python train.py --d_model=128 --n_head=3 --n_kv_head=3 --d_mlp=512 --norm_place="pre" --tie_embeddings=true --parallel_block=false --init="trunc" --init_std_down=0.0 --lr=0.00896 --decay_shape="square" --doc_mask=false --steps=2983
Each number is 128 + 24 x the weight over its row's rms, rounded and kept within 0 to 255. Layers, rows and columns count from 0. The size above them is the row's rms in percent of the matrix's.

# layer 12 attention output, 128x192, rms 0.248, rows 0-104, columns 64-127
size [103 102  99 108  99 101 105 100  96  96 100  89 105 106 110  97  93  97 104 102  97 101 101  95  92  95 103  98  94  81  93 108  98  99 102 106 106  99 101 104 106  89  98  93  91  98  93 110 107 104  98  93  88 100 102 102 110  96  99 106  99  88  92  90 110  88 101 100 106 102  99  97 107 111 111 101  86  98  91 105 100  95 108  95 103 100 100  94 104 107  92  97 109  96  90 104 104 113 105  98 100 104  97 113 102]
[[ 89 119 106 180 144 110 148 143 136 175  82  70 129 127 124 148 116 131 102 157 117 111 119 106 116 151 123 141 103  93 148 135 123  76 154 126 141 124 131 164 180 147 115  99 117  98 131 120 127 162 126 121 164 147 131  96  64  93  85 150  95 121 132 112]
 [119 143 115 138  86 107 155 128 118 112 118 140 129 140  95 146 137  86 106 152  99 136 125 144 128 108 171 161 116 119 154 154  80 151  83 122 175 124 182 109 139 156 119  77 130 151  79 119 118 181 136 117 142 125 110 126  73  98 130 118 105 135 137 133]
 [109 123 169 122 120 156 119 164 175 143 142 124  99 132 153  91 139 156 141 102 153 124 109 117 143  89 118 144  99 162 131  89 175  93 162 110 148 154 156 140  95 159 111 164 131 156 157 117  98 137 123 132 129 153 100 131 169 129 105 134 137  90 139 126]
 [117 143  97  88 142 171 144 147 138 138 122 152 101  92 126 176 121 125 102 148 128 114 138 129 110 157  92 105 124  94 146 125 113 148 138 145 142 148 146 137 115  74 120  96 117 138 189 146 140 133 137 124 152 115 114 136  89 150 136 102 170 161  79 182]
 [149 144 140 159 138 139 150 152 157 134 104  46 101 109  92 139 114 123  85 106 158 176 134 132  81 147 110 107 122 154  97  85 122 100  77 165  86 141 114  92 164 130 147 152 154 125 141 114 115 101 156 118 165 149 121 121 148 118  82 149 125 110 121  97]
 [ 97 148 130 129 134 138 132 148 178 102 111 139  99 172 160  95 151 144 149 112 150 139 151 136 145 140 198 113 136 141 159 128 108  98 147 129 144 176 109 123 158 139 106 185 131 114 108 182 115 114 143 143 152 139  91 144 104 114 157 132 120  89 135 122]
 [132 136 108 134 111 111  92 164  89 173 140 115 131  77 106 102 140 137  86 132  92 108 166 147 110 127 145 156  99 146 173 129  87 113 111 140 124 196 105 129 126 135 129 131 157  84 114  99 135 123 138 126 116 133 100  76 147 116 146 134  98  91 180 102]
 [138 149 142 116 136 129 164 100 116 169 125 153 122 127 107  84 116  89  79 166 140 154 126 115 131 135  97 129 142 134 109 116 163 105  91 131 123 131 104 115  90 166 139 128 121 147 165  83 182 183 136 110 191 137 149 110 150 126 178 124 133 128  93 114]
 [165 110 120 103 122  91 164 177 107 140 122 152 112 158 129 164 151 133  89 155 121 113 183 140 136 125 126 122 111 132 117 124 113 113 131 168 151 148  91 119 121 100 171 205 150 114 154 116 122  80 143 128 123 128 129 128 108 126 142 125 125 146 115 120]
 [137 141 117 154 137  86 114 157 144 148 115  91 134 111 155 131 137 142 131  97 119 147 106 128 152 200 129 124 148 146 175 120 133  93 140 131 116 142  98 157 156  98 149 131 111  87 104 147 144 105 134 162 138 122 128 104 127 187 119 171 167 170 181 120]
 [156 131 105 131 153 140 192  95 116 118 142 125 161 182 158  84 136 120  93 131 107  81 111 120 157 150 126 128  82 145 124 152  94 143 140 111 129 142 111 130 116 149 116 133 148 137 141 143 129 142 101 165 150 136 145 138 122 176 138 134 141 114  98 111]
 [150 139 123 155 129 124 101 119 102 141 159 130  88 118 139  90  92 152 111 165 116 115 131 135 147 136 137 151 132 179 118 115 147 149 134 148 116 141 145  93  93 132 122 128  91 161 123 113 117 118 143 111 137 142 123 125  92 130 156 152 154 120 121  85]
 [124 159 137 139 134 123  90 131 113  71  90  88 108 122 119 126 140 141 106 135 139  68 115 116 147 124 159 135 156  80 106 126 111  95 102 158 135 102 116 132 129 145 124  88 129 104 102 102 109 122 126 123  97  89 111 109  93  74  92 103 101 136 141 131]
 [131 116 161 137 139 165 134 128 114 117 133 141 127 155 131 210 146 128  97 110  85 147 123 127 103 145 131 147 140  99 156  90 126  49 172 148 116 135 115 147 149 120 131  94  79 125 141 120 135 150 158 120 129 109 102 146 140  92 161 115 113 107 121 117]
 [174 139  94  99 136 136 162  86 136 129 141  95 116 152 133 130 105 105 103 128 101 106 173 171 118 182 135 132 114 156  78 155 117 111 117  87 127 152 126 134 128 138 145  87 106 136 139 141 116 137 170 168 104 101 190 108 107 107 129 106 108 165 159 147]
 [154 115 142 109  83 118 168 112 125 158 119 121 125 140 139  89 161 135 116 143 125  95 121 120 122 155 166 178 130 122 151 105  98 129  90 126  95 171  91 126 148 176 128 102 139 112 140 134 129 122 153  80 141 153 102 118 118 128 108  99 135 108 182 143]
 [103 154 157 183 101 120 102  99 108 111 168 147 147 112 155 131 128 125  83 128  71 117 112 175 122 122 150 133 136 182 128 107 117 119 135  99 138 144 144 139 157 123 155 127 192  91 121 138 117 121 132 131 162 138 146 136 151 114 104 142 130 117 136  88]
 [140 116 152 143 122 119 112 108 126 121 117 119 129 157 161 148 156 186  98 128 102 116 113  73 142 144 162 128 103 124  95 168 122  81 122 128 132 151 142 155 124 139  83 163 111 114 137 110 116 156 127 132 121 120 158 153 152 156 111 159 144  72 143 116]
 [146 108 123 105  98 141 113 125  91 160 144 140  72 117 137 145  59 104 114 140  67 126 114 144 160 105 130 134 141 156 109  88 162 110 135 164 124 157 144 113 123 155 139 106 129 114 114 131 119 157 122 147 157 156 140 121 107 110 105 127  74  88 136 160]
 [165 161 125 145 130 130  92 123 173 145 110 100 138 101 132 119 107 151 120 162 137 114 115 113 181 116 134 125 140 117 136 111 108 104 100 144 141 178 173  68  85 127 124 122 142 124 157 141 171 165 109 127 126 126 102 144 136 136 120 146 145 109 114 124]
 [128 143  64 171 144 108  68 149 113 126 122 107 109 169 128 107 143 116 105  91 143 119 130 136 120 140 101 152 148 123 172 128 149 201 144 100 168 120 138 200 142 144 145 105 122 136 148 128 105 148  76 122  98  98 110 136  85 138 107 166 127 130 162 137]
 [158 116 156 104  90 140 157 111  92 109 160 132 109 131  65 111 132 152  90 134 124 124 127 137 123 169 125 149 116 121 150 137 153 139 130 153  98 150 112  97 141 116 122 111 114  96 123 122 167 137 140 115 103 111 143 127 134 145 164  85 121 141 156 136]
 [177 126 116 134 110 161 115 103 113 153 138  96  86 105 185 114 102 147 142 101 140  63 153 113 153 149 152  85 142 121 134 148 119 132 107 139 104 146 125 112 114 131  91 113 140 108 121 131 119  76 136 118  83 125 102 119 104  93 129 175 171 104  92 125]
 [140 148 142 129  89 116 165  94 158 123 120 162 117 171 133 146 134 123 123 168 117  85 126 147 130 144  83 105 116 135 110 138 120 133 123 191 110 151 136 106 142 110 124 112 116 132 122 134 137 127 154 165 107 115 119 171 135  70 126 169 109 142 139  89]
 [122 131 114 127 127 142 146 120 108 139 115 154 132 162 118 188 112 139 148 143  98 125 130 134 136 112 142  98 148 117 105 133 148 128 148 130 127 154 137 126 138 118 172 113 110 144 110 115 106 122 149 148 185 100  85 184 127  90 133 102 121 138 113  99]
 [ 98 144 142  92 158 161 100 107  75 108 112  92 155  95 140 111 143 165  91 170 118 118 128 112 111 118 189 133 116 138 116 157 120 114  99 114 126 124 106 117 106 130  99 109 129 114 148  98 125 138 157 122 128 125 122 142  95 115 153 132 141 171 147 115]
 [103 113 118 115 147 135  92 104 112 117 124 118 129 105 136  70 146 120 150 109 163 150  99 121 123 105 129 115 135 126 129 123 114 149 123 165 151 119  70 140 115 128 150 132 109 154  79 115 142 145 100 142 160 138  99 113 126 117 119 103 105 121 104 143]
 [128 142 120 122  96 143 126 139 173  82 128 144  99  92 110 131 156  54 133 166  80 156 162 114 103 131 134 141 113 113 109 144 152 133 101 129  84 101 134 137 131 124 118 140 175 171 126  99 102 107 159 123  95 165 128  94 101 119 125 159  86 143 128 147]
 [157 160 140 127 129 159 126 126 122 125 140 143 115 107 148 141 123 145 110 139  85  62  87 118 162 132 144  86  95  83  96 118 106 110 149 112 133 169 108  94 122 111 144 128 147 161 131 127 137 111 116 153 162 143 139 110 128 133 151 155 147 152 138 144]
 [ 62 133 162 136 171 137 120  94  98 123  91 162 135 128 142 130 174 134 121 140 169 136 128 106 128 121 158 119  90 131 133  91 151 124 125 126 109 122 160 129 149 122 144 140 112 137  92 146 112 118 144 207 133 141 102  83  92 151 119 139 124 123 184 101]
 [132 134 161  84 114 105 113 104 128 167 112 168  94 129 109 150 133 149 105 141 133 120 108 163 138 129  74 138 129 145 128 134 131 152 136 145 116 123 128 145 117 151 107 139 134  76 116 127 119 130 125 170 146 135 141 102 112 140 121 125 149  96 142 103]
 [149 140  98 101  90 134 123 161 136 140 111 148 140 127 137 123 148 136 120 129 132 138 176 130  85 124 119 155  91  63 152 102 136 147 143 110 112 117 161 131 134 122 126 126 111  96 112 133 120 125 119 129 157 133 106  74 124 128 120 139 115 128 140 171]
 [124 134 103 154 130 146 145 151 146  70 156 133 117 110 147 102 103 141 133 134 141 124 121 123 105 123 145 105 124 112 109 137 187 134 110 133 144 152 143 128 124 133 116 134 152 127 174 104 157 136 137 112 142 109 104 107 179 112 134 124 116 158 150 175]
 [122 126 146 150 112 155 110 125 106 117 175 139 146  88 105 142 163 112 138 136 146 178 157 102 120 106 154 147 102 139 142 114 141 125  90 105 124 110 169 142 172 119 194 115 115 113 143  92 180 106 131 109 148 113 133 116 107  97  86 153 114 126 150  77]
 [ 99 111  81  90 165 137 191 102 130 137 133 152 120 149 117 119 125  70 120 147 111 141 125  91 172 117 130 148 125 132 132 136  99 148 135 114 114 171 110 146 151 158 143 119 144 147 137 146  92 128 134 128 148 136 115  98 111 124  93 108 119  97 105 144]
 [123 180 123  79 126 123  97 135 153 148 127 144 125 154  90 111  83 122 116 122 147 164 149 144 136 156 139 105 140 147 137 161 125 161  99 142 113 160 137  91 140 149 140 158  93 127 103 134 133 126 139 176 103 119 143 139 142 163  98 168 115 130 147 105]
 [134 113  85 119 113  98 153 106 159  88  94 134 130  88 115 124 113 162 119 159 104 117 170 115 129 132 104 122  92 172  86 126  78 111 123 142 123 164  97 101 114 154 124 148  83 129 132 134 128  85 120 161 129 146 123 124 152 114 116 155 133 137 110 158]
 [152 159  88 146 148 111 122 123 114 166 153 115 130 128 183  91 107 107 147 102 110  95  74 121 131 150 145 105 176 103 127 137 124 136  94 152 130  93  79 135 104 165 131 147 100 112 107 101 132 127 148 122 186 142 114  70 123 136 122 157 127 149 140 154]
 [145 151 148 141 123 115  86 111 119 161 113 148 132  92 114 150 127 176 145 102 152 129 151 161 141 129 124 136  91 120 160 134 151 163 120 110 163 108 152  83 118 122 141 170 102  86 124 115 129 128 118 109 137 141 131 141 133 113 178 137 131 131 137 146]
 [102 106 151 161 152 115 120 124  89 118 163 108 146  98 115 127  88 124 167  97 140 176 106 155 133 128 108  85 153 125 129 136 153 130 148 110 163 116 139 124 174 133 148 142 114  99 124 124 175 134 124 132 150 123 151 121 142 141 114 151 121  97 139 128]
 [117 136 126 125 123 117 142 109 109 137 132 132 134 124 144 142 123 170 141 123  97 118  96 142 146 123 166 127 156 130 130 130 117 127 161 100 182 143 172 137 178 170 106  89  94 100 112 150 130 114 101 110 156 139 126 133  87 105 130 139 137  95 145 123]
 [125 112 109 139 118 120 133 126  88 127 148  76  93  87 113 133  80 162 147 159 164 154 149 152 137 155 140 142 125 174 134 161 123 122 109 161 127 150 147 115 132 111 171 140  95  89 105 126 146 131 132 124 161 124 128 153 153 122 100  82  88 120  74 124]
 [139 120 105 103 106 107 121 145 140  58 115 114 119 133 121  93 131 124 174 161 123 134 124 131  97 138 123 153 135 137  94 137 142 146 127 142 131  94 103 133  73 104 113 160 126  83 151  80 142 122 111 117  73 107  99 138 114 116 187  66 114 172  96 158]
 [109  82  94 114 116 171 108 127 106  81 156 162 113 119  89 118 122 131 124 162 105  96 141 127 132 129  88 142  69 143 130 109 132 144 148 162  88 140  84 114 135 157 115  81 104 145 121 134 164 126 131 127 125 119 113 129 105 119 115  91 146 157 155  91]
 [183 124 109 144 121  98 170 122  81 136 165 149 100 131 100 127 140 129 108 116 113 115 145 149 129  98 138 127 118 147 133 119  66 155 120 104 104 152 169 154 123 132 123 118 160  85 126 147 112 121 142 133 148 130 115 116 129 100 125 115 124 138 128 141]
 [ 96 159 170 187 130 132 101 121 126 100 138  97 151 112 130  86 142 128 159 120  97 108 142 181  89 146 122 133 125 129 149 155 129 146 125  99 152  99 128 144 157 103 139 122 143 169  96 126  68 163 108 100 144 119 141 135 122 122 138 107 125 104 119 105]
 [126 153 134 132 149 119 132 134  93 129 126 147 176 122 182 124 119 122 136 123 116 176 133 138 126 119 130 118 177  86 148 113  70 136 141  94 152 132 100 144  95 110 132 166 158 122 134 102 127 141 153 129 137 173 134  93 154 124 138 114 152 121 143  84]
 [121 134 144 121 137 155 127 149 128 127 115  97 126 152 163 103 155 173 171  82 129 108 134 144  79 143 149 144 123 129 125 113 126 112 141 143 149 176 154  99 127 101 126 101 135 146 144 150 127 123 105 101 162 145  76 146 131 137 130  99 170 116 129 123]
 [129 119 157  92 119 129 174 123 109 156 145 100 118 102 128  75 116 132 150 155 109 150 112 109 119 126 137  70 137 118 173 108 143  87 149  85 116  90 146 117 112 144 134 112 129 119 125 102 114 125 129 123 102  90 115 118 112 114 158 141 132 169 163 118]
 [100 129 102  91 116  93 125 117 110 143 127 166 124 160 129 175 150 126 127 123 124  88 129 135 162 115 128  98 105 103 117 143 132  99 117  99 126 149 119 148 131 123 137 167 134 118 140 147 141 130 111 161 133  88 119 151 123 109 161 186 121 129  88  91]
 [124 150 124 127 130 134 160 105 142 100  96 180 150 119 117 135 135 124 135  66 130 178 156 137 107 158 112 136 153 166 172 132 100 165 130 125 156 139 130 146 153 103 112 129 160 176 136 121 129 144 108 141 135 117 111 119 129 114 170 120 156 134 150 150]
 [143 120 136 143 140 160 118 127 138 111 123 125  84 124  92 162 108 116  76 144 148 128 142 150 106 138 152 118  78 137 167 139 105 116 143  77 118 136  88 120 131 125 152 136 153 126 141 130 134 149 168 157 104 105  86 114 145 128 124 139 138 124 112 148]
 [140 128 141 169 107 100 111 106 104  91 133 181 126 122 117 118 197  69 123 118 115  87 141 145 129 119 129 125 151 113 113  97 119 176 111 174  93 149 129 149 117  81 173 106 138 173 181 125 133  89 106 140 105 100  88 121 148 139 157  99 128 140 113  92]
 [117 113 127 197 163 130  81 126  87 144 118 130 141 132 167 101 135 108  98 119 127 112 107 127 107  94 107 143 133 164 102 104 126 121 133 152 111 135 152 185 115 101 136 157 140 104 139 101 119 158 103 137 162 150 109 135 136 110 127 192 147 132 140 154]
 [134 117  89 129 109 133 117 132 101  93 144 139 131 107 177 117 159 147 181 119 103  67  96 155 118 141 151 143  81 140  77 121 119 135 101 113 125 135 131  77  86 117 106 140 159 172 104 112 163 112 156 140 127 104 145 107 129 114 188 148 114 145 100 108]
 [125 134 110 148 125 102  84 125 101 120  85 128 201 138 107 139 150 137 110  98 116 163 150 108 126 119 132 153 108 134 115  98 124 139 123 109 141 134  89 144 143 128  71 122 108 125 112  86 124 153 111 156  87 141  80 151 143 115 130 146 120 107 185 127]
 [120 136 115 125 128 150 109 111 129 111 127 167 136 126 159  90 109 125  71 131 161 151 144 127 131 130 105 113 127  96 104 131 156 116 148 131 145 156 125 153 136 136 168 130 129 132 144 117  51 113 124 155 125 139 153 114 128 109 126 184  90 120 151 136]
 [163 119 184 123 158 106 134 129 111 101  93 112 121 134 104 127 162 150 170 154 120 154 158 122 124 127  58 166 128  98 141 105 132 120  83 126  73 150 130 105 144  87 172 151 141 117  96 132 126 113 140 169 138 121 146  66 121 139 130 105 102 140 182  85]
 [ 76 137 137 123 112 105 142 115 110 135 129 162 126 140  90 147  85 111 143 129 117 122 139 108 151 125 133  95 123  92  94 105 114 138 148 151 117 185 105 137 173 136 150 167 142  78 147 158 158 113 154 101 117 160 111  94 150 103  91 108 135 108  87 132]
 [131 150 170 130 114 139 120  99 122 120 128 132 113 119  91 141 138 119 134 126 120 122 107 122 142 148 137 109 120 182 101 135 137 108  93 146 114 116 168 132 153 140  92 113 152 132  97  65 144 124 110 182 137 143 134 133 147 101 156 145 112 141 172 102]
 [ 72  92 126 140 143 144 128 105 139  90 155 127 149 103 122 111 123 128 120 127 108 118  85 134 115 109  84 138 122 145 144 158 117 120 132 170 112 145 105 115 153 143 146 140 121  99 139  91 127  86  99 151 125 113 125 135 144 126 135 102 132 114 129  80]
 [118 124 118 162 142 120  90 135 153 120 134 106 112 122 140  79  79 118 117 110 142 131  95 133 138 157 160 128 112 102 135 115 143  92 149 157 129  86 109  98 126 176 121 126 109  94 135 110 118 157  83 115 139 149 121 144 113 128 138 176 153 100 153 128]
 [135 174 135 119 152 145 151 134 142 122 113 112 131 123 150 122 117 174  94 133 143 140 156 134 126 115 167 174 105 119 184 149 131 132 137 117 127 139 107 162 149 154 156 130  85 130 114 144 115 141 147 176 153 124 104  80 116 125 134 146 119 137 128 149]
 [172 123 151 172 146 148 128 112 169 101  72 156 140 153 115 141 135 120 121 137 150 133 129  67 131 111 116 131 108  85 137 163 128 200 124 143 140 157 121 129 133 143 118 124 155 134 173  98  88 103 128 134 112 114 114 142 106 134 156 124 154 141  87 141]
 [143 133  86 107  80 159 136  88 144  75 120 149 128 137 114  99 135  82 141 118  94 111 149 175 121 133 141 118 148  94 150 142 114 121 129 117 109 112 103 133  95 173 140 143 143 148 100 131 179 131  98 133 139 151 139  82 129 121 149 157 102 102 168  72]
 [119 183 134 102 121 113 136 124 164 149 169 150 127 137 125 105 142 185 121  92  38 146 171 103 122 157 141 130 101 100 132 148 125 112 168 157 122 158 166 129 164  80 123 131 143 159 171 164  93 116  93  92 118 127 135 139 139 101 129 134 127 135 146 122]
 [147 127 144 128 129 129 101 119  94 125 100 135 125 128 141 177 138 147 111 149 135 141 154 108 134 136 116 131 130 112 107 132 156 156 132  74 144 156 131 139 127 116  90 118 129 116 185 170 150 128 140 141  77 124 137 109  92 180  98 116 142 110 102  90]
 [151 171 132  94 113 133 109 131 111 118 173 116  86 180 114  83 128 176 129 148 155 115 139 150  80 176  92  64 136 133  81 135 118 141 153 102 115 122 123 153 156 115 114 124 118 113 133 118 134 126 136 140 123 134 125  96 160 123 169 123 115 161  97 125]
 [147 116 110 139 119 119 109  97 116 130 125 139 141 113 130 102 124 142 184 126 133 113 142  82 152 158 124 117  80 170  79 179 135 111 109 125 133 118 104 181 136 117 116 104 139 135 143  87 121 151 114  97 147 170 143 174  91 161 141  84 151 103 128 158]
 [ 92 110 128 106 177 116 111 141 109 135 122 131 113 152 147 129 135 119 144 156 130 111 163 143 167 110  77 120 183 142 159 166 153 142 132 121 190 129 133 169 111 186 122 144 131 130 145 104 163 143 129 137 105 120 124  87 159 117 130 157 163 150  81 108]
 [146 170 154  91  85 104 181 111 154 193 120  69 108 111 154 107 172 145 118 133 106 152 136 144  97 137 144 143 111 141 166 167 114 166 118 144 144 146 165 138 131 100 126  91 163 155 104 137 129 106 128 124 154 145 139 138 115 114 145 169 146 155  91 122]
 [ 58 135 114 113 163  72  85 145 134 177 105 181 150 146 131 119 136 170 147 138 110 129 122 141  90 144 152 172 156 136 133 126 148 139 136  86 125 143  98  96 142 155 144 132 143 136 159 144 101 156 166 108 138 120 126 155 150 105  90 121 129 160 149 150]
 [173 155 140 119 141 173 150 113 200  66 137 130 142  89  93 124 169 127 149 109 134 132 122 134 151 145 156  99 152 125 148 111  98 154 136 152 121 165 136 148 134 117 131 114 157 153 145 126 113 137 143 124 130  84 129 115 131  97 145 135 125  88 113 129]
 [132  97 107 182 131 163 126 113  70 120 109 132 162  96 127 122 127 136 121  73 110 140 136 146 134 133 136 116 141 137 177 102 147 156 139 151 119 103 101 146 113 158 136 127 147 109 136 115 102 120 165 100 143 186  87 124 140 128 170 118  94 110 141 184]
 [125 146 114 130 133 153  77 113 126  95 105 108 108 132 110 161 146  98 116 154 117  92 135 138 115 105 131  84 124 135 109 131 114 116 140 136 141 122 132 156 128 150 138 112 104 165 105 167 171 112 135 130 134 151 153 129 120 151 112 140  88 135 111 119]
 [133 145 127 167 123 137 110 107 118 170  75 165 140 136 174 131 123 114 146 113 115 116 124 108 104 109 119 139 120  95 142 121  84 160 155 147 136 148 127 137 109 129 110 132 125 132 134 144 141 118 160 116 120 125  93 141 131 142 117  68 145 110 135  89]
 [131 146 146 138 144 165  97 110 167 118  66 174  70  78 131 151 139  97 147 103 126 226 158 116 104 150 121 124 131 111 149 114 102 124 115 112 115 133 169 136 110 139 120 132 128 145 114 152 139 149 160 158 144  82 142 125 138  92 122 111 117 108 135 146]
 [ 97 154 147 147 147 136 123 126  93 157 119 139 149 134 126 144 165 120  91 142  99 128 129 138 101 165 140  98  97 125 100 113 125 164 104 114 136 149 110  47 139 121 101 165 157  90 128 123 140  99 186 111 162 136 139  87 102 129 152 108 122 118 136 132]
 [123 124 171 118 145 152 129 110 123 180 120 150 140 113 127 165 150 138 148 141  88 110 105 153  61 126 128 114 103 109 174  78 114 147 126 126 115 111 143 118 157 168 137 154 118 129 105 170  98 156 119 150 183 113 148  93 149 135 121 146  96 110 110 139]
 [163 154 111 139 110 153 132 117 126 141 157 154 189 117 178 143 144 145 110 152 138 103 142 117 162 161 119 132 118 182 157  81  66 168 104 106 145 127 100 123 146 120 109 118  86 142 102 130 140 135 140 112 135 111 145  91 137  89 113 144 124 126 116 153]
 [139 144 111 149  97 142 118 132 134 186 126 144 156 118 129 108 111  88 140 164 123 107 172 107 157 153  80 132 111 146 173 119 104 127 127 133 143 192 112 138 150 104 111 125 135 118  77 113 130 152 133 115 116 148 112 104 143  79 144 151 113 141 153  97]
 [112 143 136 108  89  87 120  95 171 108 149 134  86  96 138  88 152  68 101 163 117 130 117 158  94 108 141 159  66 142 132  98 158  84 140 162 176 102 132 126 129 137 166 133 100 119 125 153 128 133 137 131 108 136 116 117 113 149 140 122  90 122  91 156]
 [117 129 141 131 103 136 132 132 151 144 136 124 184 110 109 124 107 145 143 138 109 133  98 136 122 137 119 121 118 130 133 107 134 123 148 139 102 146 128 150 167 158 122  72 115 159 140 134 178 172 153 121 153 150 186 127 187 166 104 166 130 114 131 141]
 [134 116 107 168 164 124 153 106 124 106 111 117 116 122 120 142 139 154  94 128 114 133 159 118 173 113 113 167 147 157 133 115 112 148 139 118 114 170 119 141 156 114  88 112 159 166 138 154 160  78  97 139 107 142 145  75 112  80 124 112 116 127 150 106]
 [127  85 129 143 111  88 132  99 147 121 113 152  94 147 121 175 155 137 156  87 111 147 165 163 165 167 148  79 158 137 171 178 126 151 148 117 127 120 110 141 136 138 118 124 138 128 101 147 106 110 179 127 127 141 153 164 139 126 136 177 135 106 166 138]
 [160 153 108 180 132 150 116 150 127 104 106 145 129 152 152 156 115 138 142  95 155 139 121  99 138 147 119 151 138 117 146 121 113 164 115  89 117 150  71 146 136 107 121 152 100 126 142 120 116 105 131 128 162 190 111 149 136 146 127  96 110 114 146 130]
 [ 67 128 100 104 143  72 142  89 143 134 126 139  64 136 124 126  98 144  91  94 145 147 106 114 139 120 116 146 152 125 154 119 111 118 125 101 118 155 142 128 106 144 136 161 114 117 140 120  87 125 110 133 120  87 149  92 155  77 108 101 120  84 123 141]
 [149  97 114 148  94  75 124 123 142 110 137 169  94 125 138 133 101 137 167 113 113 149 102 106 142 119 116 132 109 148 118 107 136 152 206 106 143 125 114 165 145 132 153 131 138 134 159 166 105 126 128  99 124  96 134 138 163 152 130 108 133 123 129 155]
 [181 150 130 137 116 118 155 104 109 158 116 127  77 180 107 108 133 146  97 111 125  85 139 123 136 128 111 119  86 104 142 176 129  98 147  87 135 115 111 114 108 154 168 140 123 133 110  93 170 119 103 103 185 146 165 125 141 138 153 153 175 122 130 121]
 [ 82 130  99 116 121 108 128 128 145  99 117 142 124  95 144 120 112 143 137 144 170 129 124 137 131 112 114 146 111 124 164 124 104 140 138 121 118 119 105  87  98 106 143 156 142 148 120 151 171 147 115 121 124  90 132 117 112 116  92 140 171 109  93 106]
 [180 158 115 140 147  97 177 141 100 130 100 150 147 138 114 174 125 104 102 144 115 164 158 148 138 123 112 122 114 135  82 149 147 158 133 114 155 133 136 190 132 115 118 123 171 105 110 127 111 170 153  63 168 129 155 114 114 110 133 149 137 112 166 158]
 [138 160 122 150 126 150 126 158 104 133 134 141 157 120 162  94 114 196 161 132 116 139 117  78 189 145  80  92 116  92 129 101 127 137 130 141 156 143 107 137 161 178 121 144  98 112 134 123 125 101 127 156  89 193  94 145 151 102 127 166 112 142 117 140]
 [161 109  95 123 128  95 158 131 131 148 151 141 138 112 164 111 129 121 156 143 109 114 129 127 114 101 142 108 114 123 154 172  76 175 107 186 120 135 107 164 122 136 111 122 177 149 155 139 119 142 173 108 115  96 165 182 165  96 132 129  69 110 133 122]
 [143 145 132 109  89 108 148 138 126 164 111  75 108 138 105 121 125 163 106 169  87  87 143 144 121 111 204 118 128 138 143 106 101 114 120 118  96 173 137 127 101  99 136 103  90 137  98 116 129 159 161 145 134 125  91 142 114 119 127 120 142 153 142 147]
 [ 92  98 114 153  77 140 106 144 145 140 130 113 121 133 136 160 109 119 104 115  99 137 103 175 137 113 111 122 115  94 131 131 148 155 154 157 122 121 134 114  99 115  91 104 135 126 154 115 118 122 128 146 126 162 100 131 112 138 152 132 113 130 100  92]
 [135 141 118  87 160 124 154 146 115 145 114 122 156  90 140 127 141 126 148 148 130 137 122 110 107 115 113 123  94 121 117 116 106 146 112 113 136 167 156 108 102 109  68  73 135 130  74  84 126 114 126 158 153 125 124  67 117 161 127  79 150 105 118 132]
 [150 114 136 123 123 139 142 148 108 129  94  61 103 152 111 114 123 112 130 100 113 134 147 146 162 114 179 109 120 124 119 118 154 123 167  93 153 126 118 123 107 130 132 153 105 136 143 187 117 108 108 129 168 100 116 147 137 174 150  58  97 126 130 146]
 [159 125 141 137 155 106 106 139 125 130 137 137 125 165 139 112 148  90 137 131 109 124 135 147 123 119 119 120 163 139 152 108 105 119 130 136 132 105 146 129 134 165 150 129 128 138 134 131 136 106 161 125 110 159 147 140 138 150  95 176 143 138 177 127]
 [140 158 135 153 146 175 100 162 146 131 157 139 147 131 180 102 112  84 127 126 150 107 133 109 107 154 147 128 156 132 130 148 102 140 140 131 127 105 114 135 161 124  80 144 128 113 142 116 159  97  69 130 149 134 131  94 172 110 120 112 110 149 110  99]
 [142 141  98  94 135  88 134 145 126 135 163 163  59 128 133 109 132 138 101 117 121 126 116 136 118 150  76 108 161 148 172 149 149 169 152 165 132 126 117  98 119  95 122 148 118 111 163 122  86  87 129 113 147  98 140 140 129 138 181 105  76 139 116 121]
 [125 142 131 102 113 131 156 152  82 170 153 124 127 144 149  72 115 139 131 125 156 111 189 135 131 108 122  84 107 138 142 145  99 126 119 116 133 119 115 163 148 140  96 106 151 115 139 105 138 101 115 119 105 143 114 131 153 109 104  62 130  92 122 157]
 [135 153 157 136 102 154 141 144 131  71 127 135 103 109 100 127 128 110 126 105 103 141 128 168 133 130 114 101 136 153 140 152 107 141 116 134 160 128 141 154 146 152 147 127 141 117  96  69 103 124 152 150 120  96 122 113  89 110 137 110 135 120 142 137]
 [160 140 120 135 144 118 141 132 116 117 100 120 135 132 117 178 145 137 187  91  96 172 128 129 150 112  89 138 134 146 128 114 127 168  97 111 167 163 125 176 134 156 161 152 115 107 139 127 177 147 146 150  83 116 151 160 150 107  89 105 136 119 126 128]
 [134 159 125 107 135 126 106  84 155 135 104 168 178 141 161 130 111  79 139  96 142 127 121 133 118 132 163 139 149 116 118 191 115 134 100 121 178 163  99 118 145 130 166 103 165 141 150  98 136 123 106 182 123 106 133 148  91  96 158 143 148 145 152 129]
 [141 131 142 126 114 141 102 145 153 130  96 151 162 106  94 162 145  97 183 134 102 126 141 170 170 125 150  96 126  65  94 112 149 152 148 138 133 149 131 137 120 127 152 129 120 105 127 144 130 128 135 145 158 121 128 151 128 124 124 146 145 109 160 115]]